Each number is 128 + 24 x the weight over its row's rms, rounded and kept within 0 to 255. Layers, rows and columns count from 0. The size above them is the row's rms in percent of the matrix's.

# layer 5 MLP up, 1536x768, rms 0.0619, rows 931-937, columns 704-767
size [100  94 101  99 103 107 100]
[[136 149 108 135 116 156 128 108 136 144 165 114  90 114  86 135 161 171 119 113 109 135 146 117 116 118 141 156 118 144 112 114 166 127 130 115 149 136 124  90 145 113 136  86 141 152 120 158 145 150 183 159 130 106 145 116  82 166 181 154  92 113 133 151]
 [129 125 112 138 163 160  94 123 132 161  90 128 117 139 116 107 162 154 117 135 134 132 119 127 133  99 155 154 143  97 129 111 128 137 133 134 130 202 116  99 131 154 128 103 104 183 140 137 131 144 140  85 145 135 114 104 161 142 127 189 192  72 122 133]
 [165 157 122 130 126 113  76  96 140  85 129 117 148 123 173 143 120 145 127  85 115 147 145 121 107 136 148  99  78 163 130 127 167 125 141 127 135 151 160 132 135  90 147 126 151 152 195 133 115  79 125 148 121  95 149  96  79 133 131  82 118 118 111 112]
 [106 141 124 125 111 119 130 144 147 121 140  98 125 147 114 163 141 101 103 103 160 143 163 142 136 105 122 153 161 127 106 155 134 134  91 126 118 109 146 111 130 150 130  70 147 113 144 132 157 111 119 134 128 123 119 111 129 132  98 105 107 117 152 119]
 [125 107 159  85 116 163  95  92 102 135 146 107 112 107 144 134 150 102 143 126 151 129  84 108 133 145 102  99 170 138 164 150 141 183 129 166 143 123 112 121 111 170 134 155 138 177 152 120 110  98 128 137 104 163 183 155 143 103 117 100 139 148 116 132]
 [149 107 151 197 162 136 142 149 118 142 118 181  97 105 132 159  94 122 128 134 157 137 142  85 112  38 121 136 127 104 125 162 147 111 127 184 112 107 116 130 115 142 148 120  88 190 131 137  92 195 115 168 126 109 114 115  72 159 120 160  90 115 104 114]
 [149 160 139 136 100 154 115 153 109 114 179 145 155  83 140 146  99 137 135 135  78 141 160 160 117 153 106  96 101  67 125 140 113 108 158 141 107 145  98 170 123  90 159 136 100 107 114  93 117 134 153 134 130 150 159 138 158 142 151 131 121 135 148 150]]
# layer 5 MLP down (transposed), 1536x768, rms 0.0596, rows 931-937, columns 704-767
size [ 97  97  94  99  96 104 101]
[[168 132 140  85 120 133 115 147 102 118 160 124 126 118 170 145  93 129 127  88 149 121 143 112 148 142 127 117 113 136 115 149 132 148  63  84 149 137 115 152  98 138 144 106 157 133 111 114 166 100 172 129 128 121 106 160 146  94 123 118 142 114 128 116]
 [116 158 123 105 116 100 126 151 125 127 145 133  94 123 124 110 133 132 103 150 135 168 108 118 130 145 141 143 125 138 140 120 124 135 162 115 122 144 124 118 134 156 115 130 114 166 108 107  86 154  68  89 108 125 150 134 146  91 136 159 158 135 117 113]
 [ 89 125 121  49 144 158 127 107 121 162  96 142 146 194 106  85 107 116 127 110 113 102 133 117 181  87  95 140 155 132 108 119 108  86 148 140 120 139  89  97  93 135 124 138 114 146 116 138 167 118 105 145 154 151 109 163 183 135 147 165 148 143 135 128]
 [131  80 119 127  97  75  99 116 112 134 118 143 143 129 154 131 103 155 114 126 147 127  67 126  95 133 113  93 117 161 150 126 154 115 144 108 109 150 154  93 157 115 132 126 113 106 136 137 146 148 133 167 150 175 118 134 104 138 124 121 106 128 108 154]
 [132 140 146 110  90  72 129 120  92 180 170 126 145 111 100 115 127 110 110 129 141 126 147 109 103  97 129 117 180 104 181 111 138 119  97 112 117 154 163 132  74 129 157 126 193 168 172 160  71 143  88 142 156 118 119 192 119 131 120 120 123 165 155 105]
 [120 121 103 158 121 136 170 114  92 151 127 100 147 128 171 169 143 145 163 113 163 125 138 127 110 116 106 112 141  89 167 112 154 115 122 147 140 133 140  96 114 141 119 141 147 142 162 167 102 177 116 137 131 126 118  91 113 150 130 132 109 146 142 106]
 [144 104 119 128 134  93 129 163 136 128 146 136 126 145 124 138 123 131 147 115 114 126 153 114 135 135 122  78  79 122 122  99 127 115 113 161 102 119 158 166 114 193 135 100 127 120  81 173 178 146 116 124 158 113 163 135 138 125  90 116 122 113 123 144]]
# layer 5 MLP gate, 1536x768, rms 0.0607, rows 932-938, columns 704-767
size [ 98  98  95 102 100 101  90]
[[121 102 130 138  66 156 145 111 126 143  91  51 106 117 125 122 129 102 119 138 124 106 118 154 138 126 144 193 134 136 109 158 100 180 122 127 106 114 101 146  94 110 169 135  96 147  48  94 115 150 153 106 194 109 130  94 114 120 130 179  91 161 139 160]
 [124 136 122 130 125 118 161 134 101 161 122 122 124 137 129 100 105 108 123 127  74 115 122  75 102  90 153 140 126 157 143 142 131 122 105 141 136 170 133  90 124 103 132 132 111 141 131 134 117 106  93 129 126 116 116 111 130  96  96 154 131 135 139 116]
 [138 146 145 108 108 113 175 165 130 145 113 141 108 158 171 124 113 134 168 152  88 150 138  82 151 154 134 122 127 134 141 140 129 141 154 106 111 107 156 100 167 135 106 135 148 111 155 140  86  46 134 138  94 137 126 130 140 143 201 151 115 112 176 154]
 [126 117 107 132 140 121 107 150 139 112 167 100  74 146 143 157 117 114 120 142 107 107 153 162 136 135 135 105 124 138 100 150 128 139 126  91 118 137 107 144  91 168 101 112 132 101 136 100 111 132 148 134  95 123 144  94 130 147 113 132 109 125 154 141]
 [136 144 168 155 136 133 138 176 123 127  89 103 125 135 128 109  89 117 124 162 142 106 159 116 146 109  91 117 137 124  99 154 152 101 151 117 135 103 128 169 134 150 116 138 108 148 117 108 153 160 113 165 127 134 164 161 119 160 133 166 152 141  99 157]
 [109 138 109 118 127 149 105 121 147  74 110  99 143 118 130 132 116 161 157 146 111 121 103 128 105  94 125 150 115 134  78 110  79 150  93 159  85 134 158 143 118  69  95  90  96 156  95 134 132 146 117 131 110 109 102 124 110 137 137 139 143 167 114  90]
 [ 92 126 135 121  67 117 144 113 126 135 174 129 144 160 111 153 143  78 139 141 123 157 132 126 147 108 100 153 117 157 148  89 129 191 140 120 100 169 157 109 158 117  62 155  86 129 127 100 144 141 117 116 103 121 126 127 140 106  97 145 117 110 117 174]]